config.yaml
intermediate_size: 256
rope_theta: 10000.0
qk_norm: true
attn_scale: 0.177
bias: "all"
tie_word_embeddings: false
parallel_block: false
init_std_o: 0.0
init_std_up: 0.0225
optimizer: "adamw"
lr_head: 0.00741
schedule: "wsd"
train_tokens: 157300000
Each number is 200 + 30 x the weight over its row's rms, rounded and kept within 0 to 999. Layers, rows and columns count from 0. The size before them is the row's rms in percent of the matrix's.

# layer 9 attention key, 128x128, rms 0.0532, rows 77-127, columns 0-127
117,182,207,186,178,206,180,186,184,265,201,201,178,194,171,192,194,188,175,203,251,197,191,198,232,209,179,201,190,206,258,240,142,244,174,159,200,191,193,184,199,258,186,259,198,217,194,199,193,173,179,137,156,189,227,218,210,187,203,149,210,240,184,176,215,217,175,159,222,246,202,246,219,215,203,177,205,227,198,194,108,187,183,239,235,243,240,215,230,212,211,261,174,166,186,230,179,224,197,187,214,199,193,160,253,195,249,160,202,229,239,166,130,204,236,216,168,219,147,167,204,157,236,137,206,185,189,188,146
098,146,176,211,197,209,203,182,143,157,146,207,141,211,197,236,199,229,235,232,190,182,174,232,200,205,200,185,211,247,183,190,107,229,245,195,148,223,206,178,189,171,168,192,191,209,282,151,229,163,198,183,231,213,216,256,148,177,184,235,202,144,247,238,199,233,167,153,209,180,180,207,183,207,189,228,248,190,204,269,230,215,217,245,201,173,260,209,214,221,214,193,252,212,166,261,202,172,214,210,159,177,158,235,207,231,173,187,223,197,207,188,197,196,204,194,210,237,228,213,198,172,194,216,192,210,197,181,238
101,126,230,164,206,200,201,243,215,180,168,223,226,258,191,165,162,211,218,177,206,179,209,204,168,220,221,187,203,183,186,279,171,154,197,201,203,181,273,226,192,182,213,202,178,222,193,189,171,229,209,182,213,176,214,181,202,121,194,214,213,135,172,202,204,240,213,177,198,177,181,168,198,225,258,202,201,159,168,234,188,187,140,219,233,200,199,204,237,175,206,211,213,189,182,138,255,256,199,182,151,197,248,181,183,220,194,243,164,177,132,256,192,225,215,204,191,238,238,203,157,230,171,241,238,166,208,189,229
104,191,235,179,209,181,210,200,226,162,203,174,214,227,215,141,176,147,225,256,247,246,204,155,230,219,186,192,203,242,200,201,176,248,205,176,193,184,219,210,190,165,159,209,191,189,162,228,211,203,145,191,175,234,175,192,157,234,197,115,199,211,240,230,235,210,170,198,182,268,177,236,201,177,204,203,231,254,226,200,137,163,250,212,196,164,198,204,249,213,210,244,168,240,196,214,158,213,220,175,226,197,239,182,175,210,258,163,151,188,222,164,209,162,179,201,209,182,245,241,196,178,194,176,218,260,166,168,171
100,216,225,163,185,225,183,206,192,159,157,215,258,184,181,187,124,197,230,188,207,234,189,140,172,248,237,207,187,229,134,244,220,235,207,207,179,255,267,210,217,171,179,164,165,222,151,237,185,253,177,242,206,190,162,219,214,214,172,207,176,171,174,201,220,200,221,212,209,243,224,229,264,175,196,205,183,200,209,173,190,183,203,162,235,140,226,192,232,194,209,202,214,266,210,145,169,179,213,227,236,154,210,200,165,204,257,225,191,177,185,175,202,194,178,201,220,186,210,213,279,201,150,210,241,223,186,206,184
110,190,160,250,235,184,237,175,156,255,279,208,121,207,205,251,233,243,201,184,163,177,175,248,218,202,164,205,219,202,218,151,170,188,177,210,170,190,151,202,191,229,217,239,212,196,202,194,214,157,233,185,176,212,206,191,174,153,216,188,213,239,167,163,153,172,209,195,206,157,169,203,222,241,228,205,194,188,218,205,169,214,201,200,158,273,159,199,140,203,185,214,179,135,198,232,231,234,168,200,163,235,197,221,216,204,208,201,208,257,174,253,218,233,217,243,220,183,189,176,158,221,240,169,173,184,225,220,223
098,205,207,236,214,174,246,186,225,238,228,212,199,181,177,263,246,230,206,205,190,180,190,240,220,189,183,201,206,163,200,177,169,192,171,249,232,127,188,183,195,258,204,207,214,190,232,174,166,182,199,150,189,203,239,195,197,142,206,183,211,248,193,157,177,199,231,196,188,168,169,180,177,272,210,175,207,212,172,189,181,225,174,233,189,263,160,227,134,171,211,206,152,160,227,181,255,212,189,193,160,242,198,190,256,209,191,207,194,252,196,232,190,186,237,250,176,187,202,155,135,233,256,193,174,170,236,227,188
109,199,216,165,198,250,174,208,220,146,162,206,228,208,185,180,195,179,224,200,212,202,194,144,193,182,224,195,171,196,136,195,239,210,237,198,192,235,228,234,196,175,205,169,245,131,173,240,224,226,201,205,226,199,189,206,224,213,170,258,158,142,217,202,214,175,220,246,198,235,178,185,210,168,200,214,215,207,211,181,194,207,208,147,254,117,198,150,241,248,191,184,221,268,164,166,196,128,220,203,234,191,200,181,167,168,187,187,205,204,228,171,269,164,208,172,236,265,189,195,231,217,181,201,221,254,181,173,194
089,252,135,199,153,184,201,187,177,155,202,192,189,193,196,202,176,218,198,195,217,206,188,222,230,137,202,250,195,228,251,214,150,186,205,211,218,201,190,119,187,198,186,237,172,200,225,189,198,211,194,145,184,213,222,230,185,264,188,200,207,253,249,241,216,242,176,168,142,212,204,254,209,233,186,193,175,218,217,241,212,190,216,208,241,157,221,219,248,206,226,226,179,213,187,208,155,242,206,188,154,209,183,152,200,198,233,181,186,213,283,181,148,234,192,208,197,157,133,193,225,201,207,171,206,194,239,133,171
119,217,191,249,189,196,195,207,201,192,210,195,181,209,239,234,181,180,187,216,173,180,181,246,227,144,169,190,175,199,224,197,138,213,197,215,241,189,110,148,169,235,176,235,190,229,282,184,188,194,191,174,168,203,230,198,234,181,244,156,228,204,219,184,214,206,186,182,210,193,168,216,238,213,179,165,205,192,181,207,183,221,182,235,213,211,224,234,176,208,210,209,202,139,198,227,225,246,197,149,172,217,155,197,248,182,215,217,205,233,216,249,193,196,257,198,140,232,182,178,145,200,274,228,228,122,248,223,228
093,224,188,187,217,156,197,205,181,204,200,186,185,203,226,223,265,201,140,224,230,198,228,184,259,196,208,230,229,241,252,249,180,185,225,141,170,208,202,219,192,196,193,177,193,222,256,169,177,227,168,249,180,235,168,211,169,197,219,210,182,167,250,231,245,154,153,228,179,233,182,196,193,167,188,174,249,173,219,177,203,185,179,192,175,152,177,171,242,153,191,208,205,232,154,205,146,149,219,221,189,221,238,153,216,180,191,191,193,164,193,157,211,170,223,156,254,220,202,208,194,137,162,178,199,196,183,169,120
111,174,216,151,205,202,210,201,226,221,162,169,230,213,183,206,153,187,224,159,258,213,207,202,189,268,242,204,211,213,190,239,261,212,229,174,199,204,263,227,234,186,213,175,230,142,165,241,198,202,222,226,236,136,154,177,222,224,145,203,195,159,200,208,168,230,230,237,192,235,240,170,183,191,188,203,197,213,167,160,252,196,233,207,209,130,173,155,191,229,210,142,224,234,239,157,159,186,222,235,219,157,224,230,195,171,226,150,181,155,174,151,189,187,159,193,217,182,223,200,212,212,193,192,212,248,221,200,192
111,232,203,164,193,157,198,180,175,221,225,149,190,198,251,162,243,198,236,194,253,269,217,153,209,227,220,217,218,200,207,243,265,200,191,202,166,193,287,226,182,210,189,225,187,211,187,227,179,197,222,207,191,213,244,228,178,185,152,183,174,173,182,192,157,234,215,198,198,265,227,185,172,177,216,228,219,251,235,232,196,201,222,172,213,191,162,182,185,219,221,209,193,223,244,168,181,180,238,201,203,177,274,171,166,202,247,197,150,185,208,138,172,224,172,196,199,174,174,254,207,175,216,177,196,229,119,184,163
093,206,170,104,195,201,218,241,189,172,216,237,234,187,154,202,202,253,165,169,208,210,231,164,154,225,245,198,217,174,227,204,219,173,193,193,176,237,270,166,236,177,221,138,202,152,194,171,202,210,185,260,185,175,214,176,227,185,178,187,162,252,187,234,201,211,199,276,175,241,199,198,222,185,202,198,223,225,216,174,150,193,167,160,236,195,203,200,208,174,197,221,177,244,231,184,200,226,233,207,204,177,202,188,199,191,145,170,193,151,148,163,216,231,135,203,237,254,214,189,224,219,243,232,211,169,217,211,166
097,196,204,167,185,170,197,256,197,218,201,189,189,132,243,181,173,192,206,140,189,221,204,206,189,171,183,173,181,207,193,169,187,215,189,283,210,204,244,205,149,233,187,209,173,224,195,216,222,229,175,176,196,274,227,247,228,225,189,247,224,225,177,185,227,256,275,205,212,181,172,196,230,191,157,198,187,189,202,218,201,251,214,188,143,222,216,224,237,143,217,202,203,219,208,155,215,219,146,181,188,192,206,245,154,135,238,196,213,210,207,223,171,256,216,227,155,166,126,238,205,207,193,159,180,212,226,213,218
094,216,250,172,200,199,226,183,228,153,161,265,229,232,223,190,187,216,137,233,170,214,161,258,184,246,162,172,160,190,179,181,162,218,168,229,197,220,211,225,219,188,201,254,183,185,146,181,226,202,207,211,201,173,173,183,173,226,190,148,207,249,222,204,212,251,222,173,206,193,165,217,221,251,262,158,250,199,212,238,172,209,199,280,247,191,179,203,179,222,191,194,194,158,181,183,223,168,164,199,250,234,157,198,228,192,202,230,175,239,241,188,219,173,203,197,172,210,270,188,195,166,237,176,212,211,186,168,164
101,235,214,183,169,192,188,192,207,163,189,199,210,142,187,223,183,191,214,199,185,191,202,233,136,191,145,186,209,187,181,145,132,224,230,202,242,186,168,189,216,253,171,215,234,249,232,194,248,202,176,208,204,217,221,164,209,223,220,131,155,192,266,187,190,265,176,192,221,204,179,243,193,163,180,281,193,239,227,228,128,179,197,180,204,218,217,218,224,239,218,199,158,198,230,275,194,181,202,239,201,235,199,148,210,237,181,182,168,198,247,207,204,195,189,176,186,202,196,233,169,162,217,178,182,183,160,211,249
102,171,216,228,230,191,217,173,168,152,168,174,203,213,136,181,193,238,178,225,186,166,204,249,184,195,201,187,191,225,183,208,245,254,214,191,204,256,169,238,179,200,160,180,245,190,227,170,200,207,227,174,243,201,203,274,196,222,187,191,153,204,271,233,208,170,218,188,202,196,180,252,211,211,180,264,156,201,201,182,196,209,209,154,238,153,205,205,192,223,260,166,186,188,202,182,215,181,179,155,235,201,207,214,169,212,127,162,205,154,192,196,177,192,185,198,179,184,231,233,162,165,210,271,154,225,271,190,240
095,211,154,206,220,160,204,149,171,143,246,161,150,221,207,210,218,205,176,201,195,275,148,220,210,168,210,188,195,145,167,229,204,292,229,207,212,256,156,207,165,180,217,238,189,195,210,156,208,142,221,182,216,228,210,226,222,234,199,198,181,212,212,203,166,215,146,212,164,199,217,194,196,266,189,182,212,213,177,227,208,195,244,200,200,209,203,221,247,189,151,191,168,161,158,227,201,169,232,181,195,243,254,168,175,265,194,163,204,227,191,176,190,207,223,215,181,156,158,210,206,266,210,177,170,196,211,166,202
096,167,213,177,158,196,186,242,206,183,259,231,209,204,228,223,184,147,193,150,198,208,179,188,199,182,184,239,158,205,205,155,190,178,186,200,218,210,192,143,207,195,215,204,224,257,179,182,168,235,189,185,164,241,153,264,168,225,215,239,193,183,201,248,243,257,187,207,137,193,155,222,181,204,174,176,165,186,227,215,223,188,215,251,200,189,223,228,246,217,151,177,227,252,227,300,208,204,179,226,168,176,169,179,225,191,240,256,232,212,229,183,181,198,190,149,160,220,171,248,218,162,185,199,193,163,196,196,196
104,168,230,179,164,169,158,232,173,183,227,195,201,180,246,172,189,148,233,189,216,211,212,211,201,135,175,174,155,233,224,160,176,179,233,201,226,141,188,124,182,245,179,208,218,250,227,208,194,262,163,160,166,238,179,193,182,208,213,191,253,216,251,202,222,244,181,134,161,225,156,212,171,194,192,171,206,238,210,228,194,187,163,241,204,186,210,204,247,265,206,195,236,195,250,210,168,242,201,199,145,221,182,199,218,195,207,266,215,176,227,192,200,181,216,176,192,179,210,266,195,176,212,162,185,224,210,219,209
097,209,245,197,146,214,170,183,207,233,181,166,163,225,142,180,184,191,145,204,213,172,162,211,225,205,198,205,203,154,238,266,266,205,175,232,154,179,237,259,192,160,226,203,213,198,200,183,222,147,158,212,215,152,197,144,238,193,192,165,252,200,169,189,201,179,189,197,273,162,207,160,253,200,250,203,213,212,246,215,187,165,220,238,223,267,241,143,212,161,218,183,191,249,211,166,222,213,211,237,182,260,182,183,191,204,227,203,195,212,173,202,207,228,169,206,176,225,177,225,200,203,228,185,193,239,180,183,205
098,244,163,209,205,226,207,247,190,214,198,235,246,188,173,236,214,185,263,228,174,178,182,161,185,196,155,184,224,214,209,203,177,259,212,238,185,192,195,207,205,176,298,229,128,220,186,185,177,186,165,235,173,233,241,197,189,171,240,244,201,180,146,165,201,149,179,200,220,173,240,194,216,206,195,220,226,184,207,149,223,183,215,163,165,225,170,180,193,187,243,167,193,184,223,202,215,197,172,252,279,263,235,191,183,197,181,158,200,176,188,205,222,236,207,252,175,222,191,189,206,179,191,212,163,217,136,154,203
103,204,199,145,177,201,272,172,197,233,229,228,212,168,204,194,210,211,174,188,174,199,222,225,141,220,211,248,193,208,163,145,224,207,214,211,258,250,235,209,220,168,134,193,183,169,213,193,162,202,298,176,173,168,175,191,228,224,184,204,223,208,222,197,165,173,243,221,192,200,213,248,250,142,223,189,238,155,201,225,252,198,196,181,223,190,156,157,165,173,134,198,154,181,170,218,228,188,148,205,185,162,223,239,201,167,181,195,227,199,163,193,202,243,213,228,207,219,193,206,237,210,217,213,244,170,233,228,211
104,177,173,185,169,162,121,177,187,224,153,144,189,225,151,234,153,204,231,206,210,218,185,226,184,210,234,127,204,205,238,211,213,245,187,208,207,170,191,188,201,188,248,173,153,210,179,198,171,222,152,238,206,190,211,208,208,237,225,206,200,230,220,195,233,250,170,179,217,186,218,174,170,201,185,217,242,207,195,198,179,215,183,170,201,177,274,163,253,257,280,218,240,181,223,207,221,216,174,272,187,209,217,162,194,235,173,213,190,201,222,187,219,210,182,147,164,259,198,216,190,218,182,154,235,213,137,209,218
102,214,236,195,193,188,205,216,168,225,190,193,218,167,230,203,227,220,231,206,174,202,242,216,202,222,221,260,194,207,180,152,196,190,193,182,216,253,175,193,211,149,140,219,198,141,193,184,144,167,250,164,204,137,223,212,207,166,161,189,192,222,205,192,163,195,193,220,166,195,206,264,230,171,261,219,190,207,174,219,197,218,213,156,221,153,166,132,171,126,186,216,152,187,201,248,194,185,198,127,241,233,218,235,212,169,201,167,173,189,211,158,160,215,227,257,201,195,197,185,199,184,263,214,168,202,238,200,242
094,200,147,181,226,200,210,213,215,184,165,175,201,191,243,223,205,232,195,190,227,202,169,218,208,178,245,250,201,158,217,226,167,209,182,238,163,144,215,220,217,244,223,195,173,204,270,244,186,172,201,184,220,206,193,198,156,155,197,211,209,218,194,169,219,161,217,195,151,210,195,200,121,263,215,136,221,256,207,182,187,194,173,180,219,194,180,156,234,221,221,183,144,180,242,231,189,167,255,177,247,251,180,260,191,191,200,191,178,219,224,201,135,163,227,256,213,196,156,151,209,186,208,175,162,211,215,196,161
084,258,210,263,185,165,227,193,228,202,176,198,235,181,159,224,228,185,243,182,184,180,166,172,232,215,182,238,156,237,190,199,172,213,162,226,213,243,166,160,158,222,168,209,198,199,192,212,202,232,203,202,240,194,227,180,233,169,177,178,217,234,205,245,241,210,195,222,218,194,168,226,182,183,259,187,172,241,183,226,203,196,185,177,193,192,202,192,148,139,199,173,123,202,202,208,250,231,190,181,149,208,197,228,220,176,154,193,213,250,236,245,174,191,254,200,149,172,206,234,255,219,258,186,244,215,264,247,209
093,202,213,259,212,214,154,240,189,195,197,203,235,166,177,258,211,151,257,209,207,272,142,197,234,276,193,205,197,211,179,205,249,191,179,234,186,208,236,202,155,217,177,227,227,196,216,200,255,215,229,225,168,211,219,207,250,194,162,194,216,146,224,186,173,131,209,220,218,202,168,175,181,187,127,210,149,207,217,168,235,146,208,150,187,245,228,215,189,220,213,189,213,162,185,160,218,182,214,302,183,163,196,205,174,199,188,197,190,183,186,234,194,195,193,176,213,203,215,198,217,212,166,218,247,239,201,215,219
102,94,198,170,170,184,224,147,249,206,208,225,241,178,164,205,196,232,172,222,244,219,229,181,257,172,194,170,218,198,255,171,189,203,237,196,190,155,259,202,197,202,210,220,164,142,190,225,239,246,162,177,178,217,135,218,144,202,182,234,207,180,134,208,178,204,206,221,156,183,189,211,177,227,199,183,236,207,202,209,183,212,178,236,174,167,221,197,187,246,208,238,266,218,179,152,159,197,153,202,168,226,164,192,219,224,227,207,188,229,169,165,171,208,178,146,205,206,185,189,196,205,206,217,215,190,186,208,137
105,246,227,218,141,181,187,197,164,208,210,157,193,207,171,226,138,236,165,197,150,220,192,243,166,203,207,157,190,215,241,178,177,252,261,193,262,207,159,218,249,229,212,200,210,249,205,82,152,222,222,226,185,217,246,211,191,253,234,179,169,223,220,220,194,200,223,182,210,176,219,209,203,199,207,229,194,191,180,230,224,206,194,145,193,224,191,225,202,158,210,193,163,177,173,242,268,222,163,246,207,164,178,227,195,193,138,222,185,158,189,191,209,238,193,188,190,189,225,185,181,181,233,191,210,178,245,200,199
110,177,198,199,209,252,213,189,201,238,162,174,153,186,183,217,153,157,220,159,190,203,192,197,199,203,163,113,210,194,236,175,160,261,271,172,211,171,193,172,178,196,201,274,198,183,193,142,178,205,159,163,151,178,214,187,192,209,243,199,181,224,205,187,202,200,162,177,171,231,217,139,269,210,186,203,197,171,229,240,215,177,219,197,221,274,204,208,263,164,163,175,183,231,195,207,233,195,225,196,214,208,240,185,193,226,138,209,220,194,181,201,237,221,195,208,212,229,254,151,203,166,173,175,192,236,212,206,243
111,224,221,203,152,226,171,229,201,208,217,172,225,193,151,213,176,147,166,184,162,255,220,247,143,197,172,197,178,211,204,127,225,198,211,214,239,228,207,163,279,171,195,208,181,227,194,122,176,209,240,208,202,196,208,211,252,228,228,204,237,230,226,227,208,243,212,191,210,195,181,220,287,144,216,223,210,170,224,230,183,212,214,220,197,185,205,188,200,179,203,208,191,201,180,203,256,208,164,211,234,141,206,202,215,219,147,217,159,151,185,194,206,247,142,196,164,186,215,235,222,166,217,238,208,157,183,180,250
105,192,224,238,191,167,232,120,217,158,213,182,220,239,163,162,162,234,192,224,220,146,173,203,254,195,198,173,178,232,223,266,118,234,218,232,186,185,185,147,163,205,174,194,209,217,227,218,240,234,184,203,247,222,218,200,182,243,188,182,243,187,204,261,231,215,209,158,230,203,138,189,159,194,167,196,216,254,222,240,199,227,201,201,176,207,200,212,206,218,201,185,220,199,184,160,248,225,209,172,157,226,178,171,211,165,249,203,204,166,199,198,256,163,210,182,178,249,219,195,190,168,223,174,261,180,239,214,212
105,220,219,216,215,169,225,217,215,225,186,219,217,223,263,212,206,197,205,227,242,149,191,235,199,219,251,239,224,258,228,217,217,170,131,232,221,246,156,240,192,208,160,229,197,199,244,197,222,241,214,251,196,234,194,154,203,214,206,207,250,175,211,169,192,183,222,179,173,190,253,194,142,127,171,207,199,196,171,172,238,210,190,135,155,170,165,201,216,161,222,202,183,165,219,149,167,104,212,209,195,200,238,221,224,205,192,189,172,196,199,161,232,166,240,183,199,191,200,190,196,155,203,251,173,207,200,194,236
102,207,177,208,172,201,263,217,200,189,158,225,218,184,171,234,203,269,177,144,196,192,151,242,189,224,240,226,235,156,167,222,201,217,193,217,154,236,198,267,192,189,216,113,209,192,178,169,223,196,261,246,240,184,224,224,184,201,202,248,178,216,144,174,219,203,191,178,242,132,212,208,235,205,190,164,206,185,157,193,230,231,172,185,157,162,175,239,193,163,235,196,198,197,220,193,183,142,151,218,229,198,185,257,219,167,167,173,182,182,177,195,193,136,167,209,244,194,205,221,224,211,190,193,232,208,208,217,219
117,144,183,165,204,240,225,214,212,216,219,194,191,184,193,228,186,139,260,236,157,216,205,198,191,186,167,177,202,180,239,168,166,192,150,184,208,172,234,159,209,230,168,210,128,187,246,176,192,265,198,206,218,274,220,184,143,219,198,244,246,188,233,210,239,224,215,154,146,215,180,215,135,177,193,210,194,230,214,224,179,217,136,198,211,205,241,192,219,202,167,223,221,183,221,228,191,214,204,167,184,188,230,175,178,182,198,229,216,137,205,197,187,208,254,171,210,193,226,230,202,155,247,146,251,185,186,216,244
080,175,224,228,214,176,246,232,222,205,269,197,236,214,270,160,203,182,288,206,177,194,188,206,189,231,206,191,190,206,209,206,217,229,288,179,211,148,184,191,177,211,166,182,241,123,207,196,200,241,203,133,199,205,218,224,195,196,202,192,175,162,134,238,194,191,174,187,175,223,184,210,239,184,177,151,188,179,252,187,212,202,190,246,229,180,209,215,243,242,200,194,216,245,233,198,192,262,215,229,199,204,180,223,163,204,188,248,184,172,138,155,192,165,192,197,196,209,231,183,180,223,154,151,161,214,183,199,185
115,204,195,222,245,166,260,167,249,205,194,248,201,172,194,201,236,244,173,208,220,238,187,198,231,218,235,189,208,203,148,181,211,235,202,210,225,229,203,236,211,156,233,190,196,164,179,188,179,164,248,181,247,188,191,188,196,195,214,209,212,210,120,190,164,170,200,219,210,174,210,213,235,223,159,168,279,169,194,191,213,251,203,213,148,192,163,203,143,202,178,138,206,215,278,205,252,168,140,221,263,194,189,238,242,188,228,172,188,179,134,219,182,201,170,220,179,220,203,168,186,213,214,186,165,183,204,204,156
073,219,241,186,164,248,187,200,228,182,205,210,219,226,214,213,199,177,183,176,199,198,192,198,233,152,186,232,206,158,161,196,208,150,185,290,211,221,181,214,247,205,215,191,133,152,179,221,140,201,275,227,197,180,171,190,263,155,174,198,176,240,213,203,208,183,209,187,184,174,212,195,165,197,256,166,156,189,155,224,213,155,151,232,197,224,203,193,162,175,241,198,175,185,188,194,170,148,226,186,214,203,158,243,203,201,212,219,224,239,186,250,159,183,238,212,238,187,273,187,240,237,216,231,199,192,222,247,221
096,206,226,248,202,150,187,153,210,209,148,220,194,177,205,176,168,245,219,188,202,214,196,231,175,239,230,235,117,218,186,191,212,157,221,152,203,191,204,218,200,230,151,209,273,250,172,168,216,233,235,175,198,212,211,206,221,241,187,174,222,240,226,191,210,308,183,211,196,223,168,186,259,227,180,208,210,207,206,221,207,192,225,182,167,186,220,240,249,204,145,201,257,159,195,166,195,216,220,233,171,159,164,193,160,206,184,185,241,250,144,234,219,207,194,170,198,176,234,201,245,193,191,162,208,184,209,227,205
091,212,199,190,202,215,129,218,201,209,181,181,221,194,164,224,225,188,212,176,114,180,181,214,159,256,177,187,200,152,198,244,178,228,178,232,188,219,170,173,206,208,228,267,197,213,179,249,193,150,190,194,230,153,229,173,225,156,136,167,179,205,205,170,213,195,188,215,245,237,209,215,208,181,235,257,185,227,191,205,180,154,211,209,229,253,226,131,175,191,274,219,147,248,162,242,246,201,241,207,182,201,187,229,180,196,146,198,217,215,236,212,220,197,218,272,172,232,198,208,225,215,219,201,203,217,203,183,216
096,165,158,146,197,188,156,181,187,208,135,203,202,218,151,184,236,200,159,205,253,178,218,183,256,196,229,185,229,210,266,233,156,212,193,171,195,150,215,228,169,209,240,248,135,240,176,223,242,189,164,216,179,215,201,166,201,227,218,212,225,164,177,160,229,221,192,206,221,252,222,170,139,208,173,221,205,185,187,162,190,197,188,191,195,204,234,211,261,214,263,227,230,193,180,179,148,165,198,195,201,232,253,145,165,224,212,171,229,242,233,196,201,209,186,218,236,237,170,192,176,153,192,183,180,207,158,182,168
103,227,164,161,226,203,156,184,183,225,161,172,182,190,237,173,201,219,209,157,233,214,276,218,186,231,225,172,218,165,225,216,178,218,198,200,183,153,250,234,228,256,221,181,192,215,182,240,243,119,176,215,164,199,177,200,178,228,187,171,188,209,216,135,198,195,168,242,183,242,183,173,190,226,171,188,262,226,191,151,213,165,205,183,222,231,200,177,233,237,254,234,216,179,211,166,143,148,204,203,199,194,216,168,173,223,197,162,176,217,245,152,194,216,149,198,160,209,168,191,177,165,223,166,176,219,165,149,219
102,236,173,212,183,180,139,247,170,210,224,176,202,187,182,173,173,200,207,223,114,237,181,213,182,167,176,203,211,192,185,186,161,170,223,226,201,255,171,157,249,171,211,207,222,160,253,217,199,169,234,172,202,198,169,234,224,201,169,203,210,241,244,166,198,199,193,191,201,147,207,267,249,180,214,158,217,178,198,234,171,172,204,206,253,217,210,229,186,230,215,208,145,228,150,219,208,251,167,174,204,178,115,238,226,196,229,190,235,167,229,221,192,188,207,247,157,207,177,223,245,208,197,153,229,209,256,212,212
106,203,133,201,179,200,191,134,267,235,122,162,181,213,207,214,202,222,219,178,209,216,170,187,166,155,185,193,180,196,222,232,182,141,189,216,171,220,188,220,203,177,226,222,189,194,172,189,218,194,166,171,252,189,227,213,179,183,229,196,231,188,192,248,198,184,214,220,178,212,178,126,144,207,164,245,213,195,186,218,182,243,211,170,173,202,208,202,218,246,193,245,251,165,200,199,234,179,196,257,194,151,208,224,207,194,166,209,192,244,194,193,198,214,207,169,224,225,185,208,313,155,210,230,262,241,209,184,163
103,158,186,179,207,169,204,222,145,194,207,193,266,214,163,180,232,146,210,146,170,190,177,221,218,252,250,259,198,191,181,178,223,238,181,191,200,205,220,226,199,176,206,150,177,188,203,185,170,157,231,217,193,148,196,241,204,157,185,201,202,224,213,151,192,225,217,198,199,207,198,275,228,232,231,167,193,237,168,164,164,177,174,193,236,184,190,194,223,220,243,221,165,220,209,214,173,212,231,134,223,258,215,169,237,217,233,208,165,188,221,187,159,177,205,207,242,242,208,123,173,236,179,186,142,173,222,252,198
112,200,244,219,220,206,189,199,189,180,172,219,156,196,195,174,263,282,126,191,221,167,208,176,225,207,199,235,224,198,199,195,241,186,184,176,152,230,184,189,179,196,191,214,205,209,192,256,248,137,176,166,212,168,202,189,227,271,211,198,129,201,243,164,159,174,161,233,191,202,242,184,258,203,180,203,205,202,180,173,224,239,160,188,138,214,190,235,181,197,232,163,199,205,181,151,173,159,205,173,164,228,211,248,259,204,240,185,237,210,212,208,217,162,265,207,199,190,176,163,173,226,183,171,168,207,182,202,192
098,226,239,234,155,209,154,222,185,191,214,198,163,176,197,245,210,146,236,232,221,178,172,173,200,211,189,246,130,232,189,194,162,159,190,222,205,207,231,148,159,279,182,248,195,231,213,194,166,222,252,267,186,213,162,223,265,214,241,192,159,167,236,201,194,198,167,211,260,179,157,217,213,203,173,221,187,189,183,213,224,177,247,219,203,206,249,206,189,243,176,198,172,169,138,182,192,254,217,214,199,171,186,190,247,158,240,209,205,248,207,218,189,169,191,184,151,207,182,239,200,205,210,204,191,182,158,178,217
103,229,162,143,211,198,231,204,175,162,204,201,194,139,235,174,185,209,264,164,251,204,225,222,220,192,213,259,223,185,206,211,177,176,260,202,213,155,230,187,175,227,206,187,249,185,122,250,226,196,231,185,209,203,201,238,154,209,178,180,195,208,189,250,223,201,253,205,174,208,157,288,174,238,203,172,201,246,197,209,202,148,242,176,204,183,194,202,180,180,192,231,182,176,191,221,166,236,170,158,199,186,187,157,200,158,214,199,128,219,205,170,184,203,150,212,219,137,168,232,192,200,215,213,222,204,209,179,152
110,276,161,207,243,233,175,175,185,225,166,251,209,180,180,184,170,223,225,211,190,185,186,216,206,171,242,237,168,146,185,218,218,215,214,208,209,180,166,171,173,229,247,236,247,211,171,213,202,143,232,219,204,204,271,183,199,183,164,143,216,206,145,191,160,203,228,209,282,197,187,194,243,229,189,202,215,242,185,234,231,163,225,197,225,255,227,189,182,180,194,161,140,186,153,167,182,216,169,252,233,207,173,211,149,224,208,211,214,217,212,256,200,222,212,266,173,181,203,174,225,211,180,196,207,233,201,195,157